{
  "num_hidden_layers": 19,
  "hidden_size": 96,
  "num_attention_heads": 2,
  "num_key_value_heads": 2,
  "head_dim": 64,
  "intermediate_size": 384,
  "vocab_size": 2048,
  "hidden_act": "gelu",
  "norm": "layernorm",
  "norm_place": "pre",
  "norm_eps": 1e-05,
  "positions": "rope",
  "rope_theta": 10000.0,
  "rope_fraction": 0.25,
  "qk_norm": false,
  "attn_scale": 0.125,
  "bias": "none",
  "tie_word_embeddings": true,
  "parallel_block": false,
  "init": "normal",
  "init_std_qkv": 0.0538,
  "init_std_o": 0.0668,
  "init_std_up": 0.077,
  "init_std_down": 0.077,
  "optimizer": "adam_hyperball",
  "learning_rate": 0.00476,
  "beta1": 0.9,
  "weight_decay": 0.0,
  "lr_head": 0.0109,
  "max_grad_norm": 1.0,
  "warmup_steps": 321,
  "schedule": "wsd",
  "decay_fraction": 1.0,
  "decay_shape": "pow",
  "final_lr_fraction": 0.0,
  "batch_tokens": 16384,
  "max_seq_len": 768,
  "doc_mask": true,
  "train_tokens": 120200000,
  "max_steps": 7337,
  "dataset": "wikipedia_en"
}
Each number is 500 + 50 x the weight over its row's rms, rounded and kept within 0 to 999. Layers, rows and columns count from 0. Numbers have three digits each. The size before them is the row's rms in percent of the matrix's.

# q: layer 8 attention query, 128x96, rms 0.0531, rows 36-63, columns 0-95
# k: layer 8 attention key, 128x96, rms 0.0544, rows 36-63, columns 0-95
# v: layer 8 attention value, 128x96, rms 0.0536, rows 0-40, columns 0-95
# o: layer 8 attention output (transposed), 128x96, rms 0.0666, rows 0-40, columns 0-95
q36 060:526432482478519439551534540525522452547472505556493504471469414468534424480524567499446378472513522544462520535662483478530512443477455506587497446401519556495531593493494528476434608473590543534502549554498452535518513588449448516464567523535460456548504463525413499613434470446503479566
k36 068:507500482488558422584434487548392528484519456586480522487508347502574408490542519563483437516568558470572490533596528463490482491558477500553507483420465509557536573485426459518457564487626480468585523555462421482476507525423415485500517427535474459553494428490429504515456473491477461533
q37 063:463549473472442547497498493545471504444570480406532461472574541484444596562458469521557515419522607406503483449393429481580486509507547468455516447459449532551501482519492450415462502438545502422571403456530464599543483485409517495526467463527522528583562508521456447469438511590477572548
k37 071:437556503567387566494506557535587454452528572427545486504487489438455631580462458499538487419489513400423519478463345516536479457499590446441498424456497571454549507515550491469456521494471470472534411502529553596533459502425548473536511454494497498580543561510488493485490515499518557492
q38 059:416540528536527453539531423512472501447486503514581531516554567481430571485420504430637590531475440544397511424471538503500555576508429506419508550459399464463466481509571574473539501539459425540547488444529518541544569499496542537486452493471508449498577485493490495449523503542356451448
k38 070:484475532565532517495562365482539493548479477510505518501510615436377546490432488452566586510471470473408507488516533460497542540473470497424476515502446459452528441450563517501494495550443387631486568562538528606530526531522566465452558542479498482510611505463444540473493520539431465426
q39 058:475497471522378478415453410557486469508508547499518464421420554536551630451598448545525524524475429480501493500488490502412468479490448558491591584577489480561462454540554493576546468486443451462509461471515577494527506427516380488538441517449529534413479499504552580544553498497578501445
k39 073:491433476543416495443476463532504420543565582487532466443511550502483636447519382504428519555457465516439430502509598533449509480458448516536521447612559509556451442524552595552541488531477504484469521459524579483582491432502470471489417494419572565452452488510574558516509496563545486448
q40 054:494514543544542478424392531619521508535500522555514517472461467502565416507617473507544455519533446508445502541483479550390535464528539552526535487585437536556499574579452396545496469617478508525493428540469576467466407499596465484481486501456495506435478436472460584552565556439516493476
k40 060:494474414527594505451402450506448486524511581491478515450492581575582529428554400521406544571587559513544442570458566541485524463497539492538490479591450502616468465559443546465441467465471539553488495504426532510438493503542495533441413483490538489418513430455526420495488579544536480514
q41 061:485552519496444498466367456472533594525459506437528544522499448529538505566574444508508546499560532447528549505316508530469473480453575501436422515526529479490488445555428363473539480424470548499540437519525470550408456528488479526540515479506578505555451490566583466454523531576513555539
k41 070:476614534474455545435481553474551501527434519459532527471532552533523591490498501490447543489578543532569421460419433491510467492511592437475487521569521516491437411559501492407525520390468540483444520406517583478377406540464505503486453530511537532573507491593503435549477507559464553581
q42 071:392531450539449561531540562499545565493600591505577490448465459397560558531495462521518458551506563419436557538427416519492455447478527540523532511382465478468513529511479530511471572591460483482546404441587417565449387520425483466467540482525523538451509511527469500544467502528513528531
k42 070:572495498518551529516495550488513462502569512507538524477519522473507613483489398544467458508495528500467459649516397508540483431473565438505501442463548387513508467485410617408495597505550437499486438532531502506453402497395494444525594504529535501491492527564425484445450524587483470502
q43 055:466476516481571536569594523538498530437547530536492386553599613466400464538411520462585514439442551481416401486461496491528536568552443478514571560504457474428509430465532460417390518563454517560551503507513491503509559519533596473482494511490481543442581486470530469547499489549466484511
k43 067:527475532505500528544615439570542571421464534516441441610514548431453512507469475545564502438417507477394467565487497533528545485474484554462602597433494448443528443439488465493426477535416434571499512563557488509448520480546542457513606467529471504409579485475479509510489510423533480423
q44 058:552528531535528440501463460428509574551465526506527446576557460469549450529542491529519458464548477514523493624500479506402444534409514479448450526578475585489521519552445530489579569598519455507466452596445548465506545514589425497394471536464425506474465604525478490494582556401483445496
k44 064:529530531519576491492405485440500520563481371463525472548519537513528433484479509522441536521490525483565400545415564509431492521457505539551455489615449550554537421581439505500524490538469406491483504557416562477529471497536419578425492614479412533406456561532482459474554546460467506523
q45 063:549531474565420560468502535482441588533468485534514432517540498513483630609478499522590533593523515453539623480420446567533446451520547486408483477488481415483504443585536439576572462505440487417478405437470504480480524456585467515501488467447506476473487553491566452448540541509489558497
k45 075:555563512530504580418545559447561490545450424464573461499493608569448632515481531475521480609521476522493561521478409579507524474495505402477453379560515421479494409530539535538546485485442525483480468453452600473561456515558489501528482555466411457455480464494491446470513561523538550503
q46 057:544622508468501528443430424586534483494464475412429502526599539508482521482518458476541617489531471407533530476385503552400515527505523500446488548633474573520515427546549466491495400515479442464540471495505566509485523481497497504497404520507439485496526471514572525450593514570537594488
k46 067:432573494472438516428484477520571456513435578456484452505509597521456576514516462426494559520494502461488455429406484518413562481506594545483542523604509582471477424566569538483493378515477461492523459503535541488554492520546578565363436511481500536528514518495579443498519505543535602526
q47 056:505482530485602553558532639473478486480443517488579505550457433501520374516523467429497502420489565457501545531464594534504514502473516457563462415417527423530490490483472394426467594493532513515469566495469461514408487598531549547414568508480470513518498429455464457597514518457504461552
k47 061:550481510455568474537453511552403523522436537509503463526540445576482411422522541585517534439559594502599506556473514520588562509482560518494491461362521476553436520513409428384494574402514570509520509462529421466454442498544504505499580519492528489451480434484531441530477499494413482492
q48 059:457483508514412468526519439572482458447559526483578423483483585552434577538458625496581490435584597490456455519464485462570523505476426516463611510539453469506482506480504526431436458467535508417540371473573483504540493508502485536469427512505554541490566533530440528484499557567384521509
k48 069:402525465601407583531533481519499486449590557430533490502460587447498661535485505521565531443482495443424479480466476455446483503438482500400584483499441491519544469487552535499482531530469415431443516460548626564602502451489506473495514424491534537516580508471454565513518532477488487473
q49 060:471518499520513526484547521448519478534556453519505451550478556506442422522506527509480461545489615447539508540488502538524562424522520457522575455495533414400417580407485504493362468570536455431405517488532421433478453519511565599457552491475559575459491412516471479473464628531507515548
k49 072:426523492517517578497504559424435446474605565503497491570464540581527480548473551537516490508466523493530494525506473489570495495500501556399605598365480360506431569529487491509492506477522484477415488368562447425482491457497509534492468423544546478418482481591504504461471513504530506584
q50 059:564475403513434517599540532538500493516533505517455507469450435486551527519483500566389461543559505486608482432618412528540514444538520507547491435473596504505488542447590475540479470499629588474481568482473440440564511485523456504565594394513491461521471450495469482568429467508523476516
k50 065:499520479545458501536471625559427473448570397532462575466411396471521426564494544542474470536530489522540631473589418566483472488501457461561475503464552491517515649502547463521546458523608544420502456480528423455491520491463467494556496408499496477540451418482517492511468521481482511514
q51 064:566471539575471410587587535399530582531487489517485539510533416496561465501467545523478388480559519614511494492595474443537452532506516516518382406435516472402554486541418549506544593524549520504432513552472463497531486534515462481505555473517513478564494527502416490476449490430461403485
k51 076:590507528515528492560472516435457604518484381515484542504458402505505394506497567514526438508546513576530529513556486466514404517514473487496371514477511509475668500479432479520586516532554493494506517603406429551492525540499406482518518536522484480535535474513395458509505553448455453547
q52 060:532538574476443452418380407508617477455483508443470461515525517519543513500528545545484499493567501537512443565490487471410483527469484533537498458618429657485561543517420515453543461516513492500548502635498531551537499413480428517518445529557476536502478504519445594485527498502563499415
k52 069:448497546522459476454406452493575518539541526370449493461562512478575557546538424476467552550455459505515386458472547470426461465493484532482509518609454623499509479528485489460534464581519481445451492538477579583531521468458480561394381538570554554531486570508493463507556505518539509565
q53 062:492563567502473549423405504552488535437486435445480417538543578526439504549515479500608509476551612461474523557369549492497455464499527476495596473581398557552507491537449419434447496489489464463543366556459537492464421454495557502482451525449487506489542513541449511470504509563517571477
k53 071:430549536511472557434477474511569545491495632434514405498521580504517649537545441476515535518539520479466431521441510497511499462499599498439565475540431551514519424577512494441441504523406486499453435423472601461562466454506520468476452524481504464536531556528508410446522516476632523513
q54 065:511475461597449429536509442505452448500474492549532510457470499563517612431512428463486519587523378518493566406584504548447481532454462518446501531520463519547551492535589588603625454519509505493479540447507542492518528478586400511488468510484435460508453563453462583497529511495480392463
k54 078:579487509540485454461525406481416484588537457498531580381509568513452488518459510476486550619533469500502533476574554506410560591457455489530409404554487562581508488461528624579583425533540483494469528551481527457547509501539494498466473546480451486486474427431495581484506509500453441451
q55 059:481394500487464423607551494507455465501545485510576437493460542552443522496406533456566462491518540553439481464585550475565512495526408449496518427468473489519495485477568586512433583458560500492492542446482453523637508483487428525525471458475563467555550481524422478532458499506367397441
k55 068:450410546563466548516537484543419515457552465501546498482452471452498514552448585556568469482431499484458552496542540470501487543477413510437476485441464515524609524461518460553489528577528413570467602577474495614569571474461494424588496459472455435575544451450499574518496532469424419447
q56 065:532478501551516440597510526455478547516535484636496490583606437500511487519414534516521523529596387596424525429499480475463523546554484501447445508497463545441459503498554594555538512590512435525474581514424491564515543492530440513484475463468531460517549525477479435451438524439392431444
k56 074:588478540577601470510504540484473556535528391564457489523539455483493414545464543530540491585492467455462530490478510439474483531485423453487435544553484509514510482461524496537570460542452410584411587551488429614477530632533481468455531566466497443461549459515434509451515564480386514469
q57 061:554460500449517505529499581526442464504486496491469466494440438546540413494534485575425319417535589514551482551635438496567478448481524496592532461443581525522531547472474468479446584464555525438458474510419448496525488535500511490524510479534450516534481497483497405628441475509496469551
k57 072:532506475499494540579455617576441559466523439486507535496447377483526385561538503540474411418510574452562536522577488474497467427524527544572531512435469498524533586540478422501476527487542535448544463545438478433554531462479427491604451440484443537535445451488475430551494451406541491489
q58 065:491483566450536507400407465624520451466508431485474534549540510616499421515522579545480484470559529514466437528394517448535557502520505499515514560626472519485443470489438478504370482498490527535495507613499497467513463504483552540568461484522580550483565387567494454460486531538417521471
k58 072:393501450483480540466436512506508572434557593440470526504513487543560505494527504457520501463553448456476419429404486458476454514498447544462589597565425496485525499570541431481382520494399569519390572473523537539503560553521528523523421458504562527503625509542577474484474488482531543541
q59 066:518523543465558502442425502540504476520474487496489363587565520557494515571570493543557524523540552572538581545454576507478444475500485469425511474575423561562523611494504445469549420517493389433471455476430583517472507461574500544477424548428431545418521520514466469466579504462519535454
k59 074:447514511487587528450394505466543478544503537474499380521538593575477557522570453483523519530460484545550517535412567500495568498450508525491521458548405596564481456543544468497527433441472470519450451463485568514584498477517514482497400593396498489396501535475485497419561523476601578521
q60 058:503593526552532514416397460609526532454468472489365513508560478490545481533623525567515598476597427414444482438405475499433536543500590566509451521590511586557509486582538474473504435504435540508549451561501524497446488485516481492535435514476463495466533500459510510481532489551512552489
k60 065:432567416521488504478445520545558528501450515420452530462552519512510517511607416428478557542578439464450448456433478478439505469518598455556530529667541581534453472545536498468486416485435549536462437494523537496483500552542493531412436506518545537464523517424509443547461551542544582564
q61 060:479562478448546591576586544543449545522525482528461542533490545510458509486508404460494585569386494410459451468407520494527608482514544492469475538555585440535465400511561433534474465435475516554509478461487524494402524496480570477557507520460475470444448441457564445441546488523536627501
k61 073:484516528386522548558594551500549444478459597491529488580479581518471483490488522460493510489510500551443514454488440510540630494578507513537536521496566422500496494502569493505472453400393548572518502400502435420384430523522593401542552502515460450485444481481545460555523475531459556498
q62 050:536541481481514489469417568508502435590461506533446525483458482491530419454678504510484552513469414506507524514527587528439503542501485473523512528593523528570527564439564442567507430553487457496474537605504541527484517537545437549471502571491412496399456498496543522599560551415502411471
k62 058:524489485463540480456425459547430452556572507518437493448470523632517441413536482512440584537454496483584392497462598492448568505540527450587512554562459548599380546505477480528518455480515504530520493503542524459469502521508463569472491558479489509365454470402587453549492488498468459500
q63 062:469495472494436516610620501510453432486522479505559473501464627517392568496391492478568512489460597412476494440517515462598547500484498475487590454457517473484492492409555543474497457478550499440526407372506470502553456514470593568471489554483458483493492520471401516461502488525448542497
k63 071:445469452503455600575691489520458452497551524496531461518457557451427605558434556485571513430471500475438550485562524506541585541479491548415521434402471471499581563473552524487517485508482432458509443464522465474534450474491554436528573482527468428520452510454474562468490526460509450425
v0 088:453476553432552551546512438462536583438437521502523453555469552410525553591530488555488578487613548576449490455504530449482505558582472561465495556485506469461551569450472515480515525477483495568486498489451528537406611543531600600422519416507463554474559558493579502420537536473490504542
o0 100:592482395553406499465571547509523431551504518554471569424551433567490491479447499515529470574487481488607414477559487459477497519440639477514440468479554485537508529545534468554498563494534540497507461553490477530488512504423355438522516541587543508512407487475567437540538457448578496504
v1 093:420501544552423551454450523523490431417497461405520574516553503517590489414470585497479568565417577511417434522546534474475503461596519513526415453458587535580517406553506529471431513463484611518522597497513518415507515496508511510590517576443553491458467500523505519511469512560503529541
o1 083:505616488426513561454572406402488541525527465580451465426541523462504480502494490476453466466613497529516542492448464591465510527551467583435535468462450519381396498551437549478518443559580503545488404485412517544505573499472540496399553457558532465535515529518447443492529453514470518500
v2 083:657533546564511463551535436451525477511428463525527486540477450473413491472541496468492464446447400504443544374482527423533475483565523562450514599523433538445533499487425520544540472522512433496516561455441536561424520506504615513516505465437520423530520585529479467459578496481430505580
o2 086:449401440489485499527492512552467516474527516489549456514486572513563551526478532527416510510615591396503411595585483511458395579484541522561482410610602536529554565530501455497480529473527529448459374564564512514520477532521481491459493456557433534524442457486545461532478502484566505462
v3 079:467546469533571483464488526501378403535540482416544495524574550479487500409539503503526545542489485478423444495578483520513451378558595478503527466486611493434438600489477561496459557431482479539473442510491538463487552482511425548483479498508493507576437563501576444586466504500455373549
o3 076:514510451507435471471507463533550547464411533520455560420556524479455507587453529406514547438492443426537466460460415566444509585416471558498456483440480526540500548582524440450528493535482543392518454482490593521523520529471614508475451495490444523423504479511500493378404472459560532407
v4 096:582414503568510498407429548447593575463421482565514423448527533477467434495448577501537445511393475512475519478553574518565535584404396506582545534490506504516486395500536518500522460400568457515549534434510551468493435518422576536529484530502479549458513480511499525480526424534487466450
o4 094:471534539434537504567595558522523464467549505494499499590477524444523545500593525538516476433588561465447479552416470487453517439648563469433453489531485559400428557496430475455459456524521415518498451544519407521486441439609556442551505459458459477484473542517445468546484542476499563565
v5 097:477510587602425488505509480490445448483467565516587392485525485464472534551442461513564507561590590416557392459449451593530619453511590506484523435509515602439434483450425568510492546546533513479500530481493477455412466465523498553487504448528484499564482459541466495547494571487551504451
o5 091:574466500472604412500408511563489502496495439444460649544441441508559458475555510452456495532475426569530575540561555413462448566521513479499524555510509414485590532474470417528562467423479477533439515566442469540478520560524470448574554530491541489508556536440575535507548501517497408455
v6 095:485523398533492501443477439594560557409516505520366403428497506502528472402495425532512519511533447509576418479511505517466477482493401527520435519499566540547473580480521476454455443539475499506474490526476464488444555549437560428484505607527622469530482579538546552444511430436546534476
o6 089:504525558447528533507518534401532434622537521531586511585533515544446587541498517423534436494521547502574586496443455535522574536474504449486485513473484374500547407503553477500505523495484508508493437430479552513479529421491504641485497405474459507546480474470495394572473460498508405580
v7 091:515581480498530465560503497526489463503486490555475579443449490467482500664435521544560483462596506504501507481410495550477494508508520581412420512475503467585459474588587394512451524485513559580531436515515438508496537444402620473425506463529511492527593457480519439498474467580482560532
o7 089:540408581533496454485476410510489551516520566418535444470582402506560454444507485482425488498448495467490444574480550554476506521511477445511564518574473568426582631418446531520508492552461486512480549504443546482503493579557344465472469516515493540420367530479531486505506525476506467503
v8 088:578473529440509517554535532463497592511366503577482425561407505503480492579488593492502510504498503476586385509481471550555452472499536540510543602464491435393448519466468510525500634488433456422394512494507560414437492496514473505520517515610493530510491484443479509508482475472565442520
o8 093:425520442531566476493491465538466437476600436464530618491533481494494505364523443492541520505487515453539538469502511437436488574476484453460523514652510519584548488577553515531556472492540574495602544527552451544573461519491424503468468446400490522426517519530513541579567440477490584511
v9 090:491540407589476520564487540399486503453397420516510594498477529425516467503479542606535502577491562505498552448566578458501495475513555457505560530484503472487486501546510501550630591532473499460474366485460527492440470540465538487483444444486474536461557479459415547501455586389472452520
o9 094:492456526484507500387487479606522586567568549516432523440499546556530551449488540482541548500440426448526379508484482499472488507493489513451459554474426527574554479488491452528375425539495486508515595516571487516498464574499507419564448509559465550453384531501564592446594491470461535467
v10 091:435485538446508486460521495501438388549667488506462483551546502566514437472528528498510476497550493545526524404523491440533534493405552469509514503473525551557420539510551545551483625480534576495499516411467517537450538580465548569436508543482538564524412528383522448598455505517473548458
o10 093:502577509531459519499516455514544584468343511452553515507493552396455554517406508417483531527448468451470506549414486547481433452518471559545463421490531535397609520546485470443545373509427467465518439526510557421477498470431530524527567455487508461454517444573515534426506516456486475539
v11 091:526443562455513523507485537519563443538536450585476542517568518583577530575515496518450495438494579479453413450474540480487489524399332479516461539559394494619485512561506409447547519489525526440467435519560500477484598515463507565501419477498456509478525505557427548565442532486472534510
o11 083:405579451555460578523535469483501518460521525472502468567438520467463518488421526506571542584467489510466521541517442480591501570588592425498606524451517475477490466507541535589467436537359531574492495423532492465405436598529482440453605501526562532506510481478564498524544521504454542520
v12 085:452514509556529564458507500456539530492465515402506513575467487517591455480436525469548452482467538580629424493519456520549489477468388515524510444457510427427434515388504515471580515593526448445431578444547438476473576496514570533467441507504569437592556553502523527479572544539455455483
o12 073:592513449514568467475488446596439454561481574592522512473528525501397556435515547463528522496473478445461507577551514502470422541513603463502474595484404525568563504595544460514499483449466564523517400564487579514467522528445448533535456486405424489481456475521496458491473375450457492479
v13 081:470465549520572457452437488457446445546587442566470552545467437471476550453462502537456538408534486483481531490501480503402534589535550552500375493447489437534435592510548458562491458488483463474565415526514520517524489507487444482471500619595447471559518513587624439512430557484519449529
o13 079:501529452510293536535460502514576495538419540455499420363569512485517533573496459460480431574474471470487454463489420474541497457497503512385542438512520592439529470461464442470485480446502522498518518445477543480497472469440535513512525456451578581573555551414478524510517469465571468467
v14 089:593567568500500504529459528546434486573554490530529488476565460495496528575550520508560499506555503475439521468535541517512442524553573562469551467441475525530455581469434521456456543465493412507492540482491406464489561567501394457489440464432382437466532507576442542503449667552447501429
o14 074:495461509581494463518477490541522499476425542503414538516359534472576515464482465612591514528409463538504458537492479481526498528496524466497417549546527474500469495565533334519605525425509506497443434556531576428445457542468613502534559481559553570542442512501543459435533498484517527489
v15 076:509512580448471487522539622491540547507487449472504498553499510457515446524535518383464604495505518447594506477397494536524513471519450393543608502569553500455549375501541473493533507509454391506540569524555439441540451475463477442556535546441596554586527500516468457465539570481514538476
o15 086:547413545537511453546464413521476452519493527542514574487431446541492481497515491478481465463544522552408511503580540422567503529492463512534378486562551505539455482517508558519511584577618589483517484449527500634516515520559428520431561489576404494417453445575477542567498434533501472471
v16 087:468481489564480458516484548477558423498571522520555495612512499408565497438511556526479531478496530555602449509476562465435460515430480579438459465558555557628531482521520496510422525456485460461470456485450460547438506527468534600447478493517587493468473566497560408586595513574458583548
o16 090:505528433483478548479521460459478549524491510499512444420500514556490593614387462450549493628553466452446516476498419498570432501508497517620496578413497504395525557496549498420552489580486545463520455448508564465503591469498527485503497458478475510621496469433557541491471459462493402507
v17 095:444508498461558492536527463436479523489523470496521489619484481516457513620388530538553496505547507413439487515468481509489551502620491444574410447463461513523513586456513402538574496585571499508514519443511522487476509490512561544479551494555475394595560520595496500410484617465478511553
o17 097:534521496511415474481434494537540464561476457528509501396473427474580523461579510494477418466490493520594494528592529419490429516478604555459534580499469504493543515559476488493553544463463524543448473512427498488503550543452390408541438489514523575525436565388526445584544434411499467427
v18 096:404560433467450538523470523459437622406487516470479517481494545490463474526503541532485570563499547487579532526473612465532569475582506471431462483506482440468507644495384482465554532449493555465454539429539506526504615543514448480488477537414486419527442538478515558436541461419503501540
o18 082:524578534495477642516496517499442520566521428493520486427529436585540515395479467522572504558529466489597453462503451496437464507467512568501476582463486482586568454559560540527503559498501434528541442523433496613438555461490505579548413435603508570532495485534511419470480453532448529529
v19 087:487507546508576517503497470519556434483345457507423486443464532398471535512536449443409528431452512527448488483404565471544541515575466405464504565526463518521572511560511507438555452471455517557519561512534482592533551503511427506556482452499463442440496557589542490480436506426412595472
o19 085:547451517547401433528508518480466492519557557483597483531543367546553457480476476556520481544607510462468521500579471502534506561467566543560467472507494533599423510467467586613481474544519462447467426458485494477415475555536492483417510565537498497549477503442451467547573527544596406579
v20 092:414491408510546471512525488535494476461499520444402585491508541527522529399564386462420509553402480509559523517485484481465584513419510485550508523540477528588533635460432431440501430512449485513522563472489444578591474499525542429536511470416475515410469523541570522515549485552459550517
o20 088:555594523517448525497525398434505542477544546491552414556481454449454526521490561490493506457541504472452536496467545494592500402531415505478406397521491452512492385592554551538479407553588506511478425512476536491478541455445549535464506552595494443525534439457439415465410514556495462486
v21 095:564495573524417490454495546477479480490602428561435454467475478525493513507430439490525526541407399524378503462514506501547526461517526478439472471443581409465428569488549486514525475457515530502516484455533515509480418581397500590518534490490406504490458508440559462545651416496545476472
o21 086:435449503430594520482543486507481543488390554395570534531588442431512492566568550476582423399575539511538503534504475516453484476439492548572529437551488606495543516539478414456492519474501463517554479578470488478497477431618498541487524504481581510541509482609446467451415494517524542512
v22 094:475436483528577524521524546463504474491487477586510393495473491488457549512563481499500478425652424514600450462563501508480550436475434511479470464507542498450581556545452517586487493602509470499501412555511409509609491540582419497512492553497506501507557455419384514498514410528446483478
o22 083:472483521458523521479451509549496580479553454491525578530433577542463436471464511511522541532335535485515566542429543540559507494554504434539558547533493465507362468447554542427502521461467515466506508553547542441454498544457675457472447483484521560475525521518540523534518623432476521559
v23 092:584530468538505482493433492569503429432415526533491350502506502426533492555534518427523467427546489489369465537466469579499526517590434497447532484548497527474532464428578522534390499475507513513517484482473462503469505536498595392494469509478533509452542524406492490554479356560465445528
o23 089:498427513481481392557489467503469430541580470562506553540483411553491441548556498502388445478560490490621527491575469515551505532494515551581492477475542438438430477543428531491539516546569479472400503515587535431598532478472372496476547469504476453485456531526494506480527556389538433490
v24 098:470509567498536442456559503498486485545459441555506568567506565543576529356525475508480523520436593600401400460487554547520561557457542512514487438486501502554481502489529512434491518473512516450470523511500465523486495649523395567499568498504517483505400492446544608517470501465473381502
o24 080:456618394549474484486467490470560516474511492444465485452575499457468469504485479496487460440463520480475582535474397491476425410506504471502519572493506574495514442564432484468501387537498444504555464478507614483441512404529616467494480593367449434518499479439475474513548475533552591512
v25 098:475581585599456482474549557521548476519466543449545505530548473634553546584379369499463491594486529417434502521397431526414525486500544519558434383471578461484522512531506489479449562514467565510517515561437509461511480553547512437511490478547504544530445470505514475514447507507552523491
o25 097:494481440476574514495408422518471408530453518524430529431525505458599437421583590499517472470478405609452452528597557538451523484494476545457543510436437506529530450458532510469593425529538500518500561432512442441511544433486420508392527601510514491534493496514527523476434537504516414504
v26 087:437553508539527442446503518516477511578530509495498562482567594433571500503467471515516417571461397511567510503546518451425559412362482559450497501427553528467497573521494512508480418519509412517503482515574453459527582529430571496530456626449502522575473526475587499557474417494556490482
o26 083:538509524464449587501497529518579563475507542439460462475425489519399464590524539404524530486483541544521524554412486576538471520509478477495561398553474461536484503472511484484547525490447569530479481419407665548440463404500508536464475540585525457489488490549451509416457587536399498491
v27 090:444513416491565587449456467469441548485488470466487541514475550582551428558547506561483463532504440471360533492511551449504572553477658460505470505477523496483402553493424551496505554541507488576528602526508479490474502460499548395464533451547472529454464553465584499424511500500568595545
o27 092:587528531494388370495445458470565493469455465466518461498564389404436566451479493507492539444474525514590454574514456601411453408510425525488471497516573533564575500566509520517514437521471538468568455475467563526515495473492406510493561525464501460518496507561444534517463516496555428407
v28 088:457525497575515454419422480488459587403508484529573418506536514542475454554481483444547532396422494487479429376517507486468500476589497493491588517544489485534524478485556512548429515380557545525561562564515525541520588522542573483517537507593471486516573484397467583560444453485484484474
o28 083:550397522434570581540531548491463444442490502491430457513463403414565535453470504591476502585593511495529538569482497512537496537479522500505466551354508484460468506477487538472510521549414379498477450469480444425457385426578520510492517491446480473478485534564523421441526532465522517586
v29 082:557486494483528545462519467548524482402558480532436512574474457530458487424555482419475482453616549538515498503437572495472402587564427597471429474496365483553491429466546476519510443458519640463538536459507541565548485503516497496498484554530519480536391518598500488529466500527414510491
o29 077:464650538519508541565552509400457492488490489476506520451566512535462511539548484582429495505521515448413528452560532493505547435491527397579543536538521493438514572542441553490460552524464426545505480515553488442479509524456571493512587392436541489478621501419496421545569507468568549568
v30 091:510520602435537540518607418458499519514433520449490583439494508585501529445533552575512473480424519470499466473494484523484411471476543604495412490513520430388543447470487557555534505577480570466445479497495482465486464544589517450538438451399509508454455529574420460522409420581485502502
o30 078:444510453570445487476464528528451483529546431590459394565539512441434428494498534470469567475564451577484488541439535561435550517478478444551581509496516555551406626527496497500423529444516450543570470582520532534573489496395501538390513482541475474470533427513512528460582507460475518416
v31 096:510383548503515442529524582438582411533485429496476547514457474507519467531516514518496521524531314513335515469483431489524542495501455397498528463500483480533501464583528495561544486531466399470516538570466478511504490473574467533551518486497521519512457418507506637487559514479483579458
o31 086:465528466506527507455531510574511538497472524519490508463462557444460541507503443516533457453433610454543559556590533492560420483499503511488455465460553595454470444422472444537470432478554604511505463478539416443501386489508547450358484641532433503507589523556478480540459551556543465514
v32 091:458486479438490483501511518554468498444496522475455420545466518481471469482503401565499582388546531468509474505568511492512399579618477506446545505542435576520448460477449492537602385508469524471496472495511507642501641532485463494538548550609446492479488569529429539531475503458509548466
o32 091:595493452542511575543501517494501481483513405518630539494530451544546537512528511523519436627502566501560508461478506495486586545443566415478469515407511410460557544548558532483456633499439504558479454496474417443473391513417500489464478476515505547503554503473596418474509533462557497543
v33 102:483514488433482535489549444528603435510575449431441509424502491527432489428448494498464395527469423482448476492487450521502492500427382519473547472526592445457555408620512545530500469496550420571509588507461481501436471487534537479566484512461551506525436520619419471580482466514528488427
o33 088:491562496498513453550462528548459490505512515520520453581455553494504457605517558484613534420550634569501526556559560500511472498512561509521498448505464583473411576416500424448485526546492556484432395491561546443557493457466502552411511504496406440528550503491514487508380554546474478573
v34 091:584554520531484475436493502479568586501400543570439466575473438457530521618503451435557614454467516440572476437523553516546517556440491532514416501466481601377530514521471443513513490433522432543494557488517500534519491497421552546553510435531553476534576541587538513474502550432524447515
o34 090:460423539497537492564534505549430491576548483492647524507508479523550531418525521486522410587501592434507530540514473473438529543604539434460595548658506451591494554484461519564559494552481526496487464588476484491415441548516474441494512509508466534506462499428459440564503476555496552497
v35 095:549484540471475452399436475455548515494458556540558464585491535526521492508477504582452461437366501458473508514504491464530411441438560572496499558503489477419460439521430460581628591437537388533518452488454563506466421476491511517499432563553423493446497483587474444474474528457511550519
o35 087:449470467545535469484587567491457514381474483435503531431467506382460549500539521526565534525532559545456437460491479506383528482488514466482550431485441489558555556454522496500418412490543603410536547535568427518472419486571551454501565416504572533490394511456491551492531522539463455456
v36 088:497485571484540513599571575479484458467545491399545535503431517538491506565487492494481588444469612511610472539567456582499519488539499503562521508471369559540432444553426457549467525473550609451598448553499569535515498547502541536516439468499503522456541521480415456553558573480527454525
o36 088:434551500595540454476521419465499528453588489599441538425525496483455542464515553523516480597439429507448439446413566378536431505436503493486503569506588461452570509492530500503481508563483424534462552542524443422574504552498444557464567539483513558509505464496548559440446449559440572470
v37 087:490488536607557518499466494498515540467498489411551593489549526436509473434477547484532508503541552554577475517454464442455496608519429538557520549433471450472581494515587489507515452460552591584453475522460622611532525536592481494505537567530434472507548488454486377409493550493477530452
o37 080:547509454491508552517557497509575589526490515512392458390504456557444495492543553537437514535503433480469488503537565561483494392467542492542442540490448550560445560548496661511471496549483471413499491477493526445512546468443473489520389488482575529498451532540540610589546407480532508578
v38 081:509530457467511521555491546514504485447577526584512544500510483579507478458534497414548396419519575647557479453575519524531466533466454442455547480446490468489387482556424450511455585515519534459538515423512568456484540386495582521536490525581515482399497577492494490469560486585503460554
o38 088:441478578499574527422498411449548490476470462441446424555507613530456459491435521533526577492455523357476468556453478512434552484534547570524537503534453508427543566518579531517493469543457486515539495517444508479534449578487480552484580359364455507496537483521519481543458482450452559481
v39 072:522475470496486552457452559482528468548513473488487447523492385603595532498515494494511534476440464578390509539453510597473456499598439392467433538532454548463418471495548502466380606441513497533554604530504463489517475519477517464475479535443445562412525452543456520467492398483532518560
o39 081:413493535496543439570525478476517393477550407503498512518474560407427528519505439465500406537536562512588480493600471432534518521449522545578479460470521486529506471500478506555615516631592556492523418408580539464489539506538449578505545505456476450588455516509474552516495568471445466471
v40 081:562591497582544524515551467533518559502492477445520369487517532515415513600560559515497535484521537502381475523526487496556519451523571517516450443523568431468525377454485515546481502567505474500476640461494448432499415465474429443490477485516575531577499419455474464525571452562502575503
o40 080:562431557455553334526394431560498481455535529573505596505538477419602491496498530558523521400511457540517553525536510530445479488537413499517517597474475504475443544502434514480429547517541508548478450576496519550580558529530477550515527464554426470511570565571514510482448528442564458535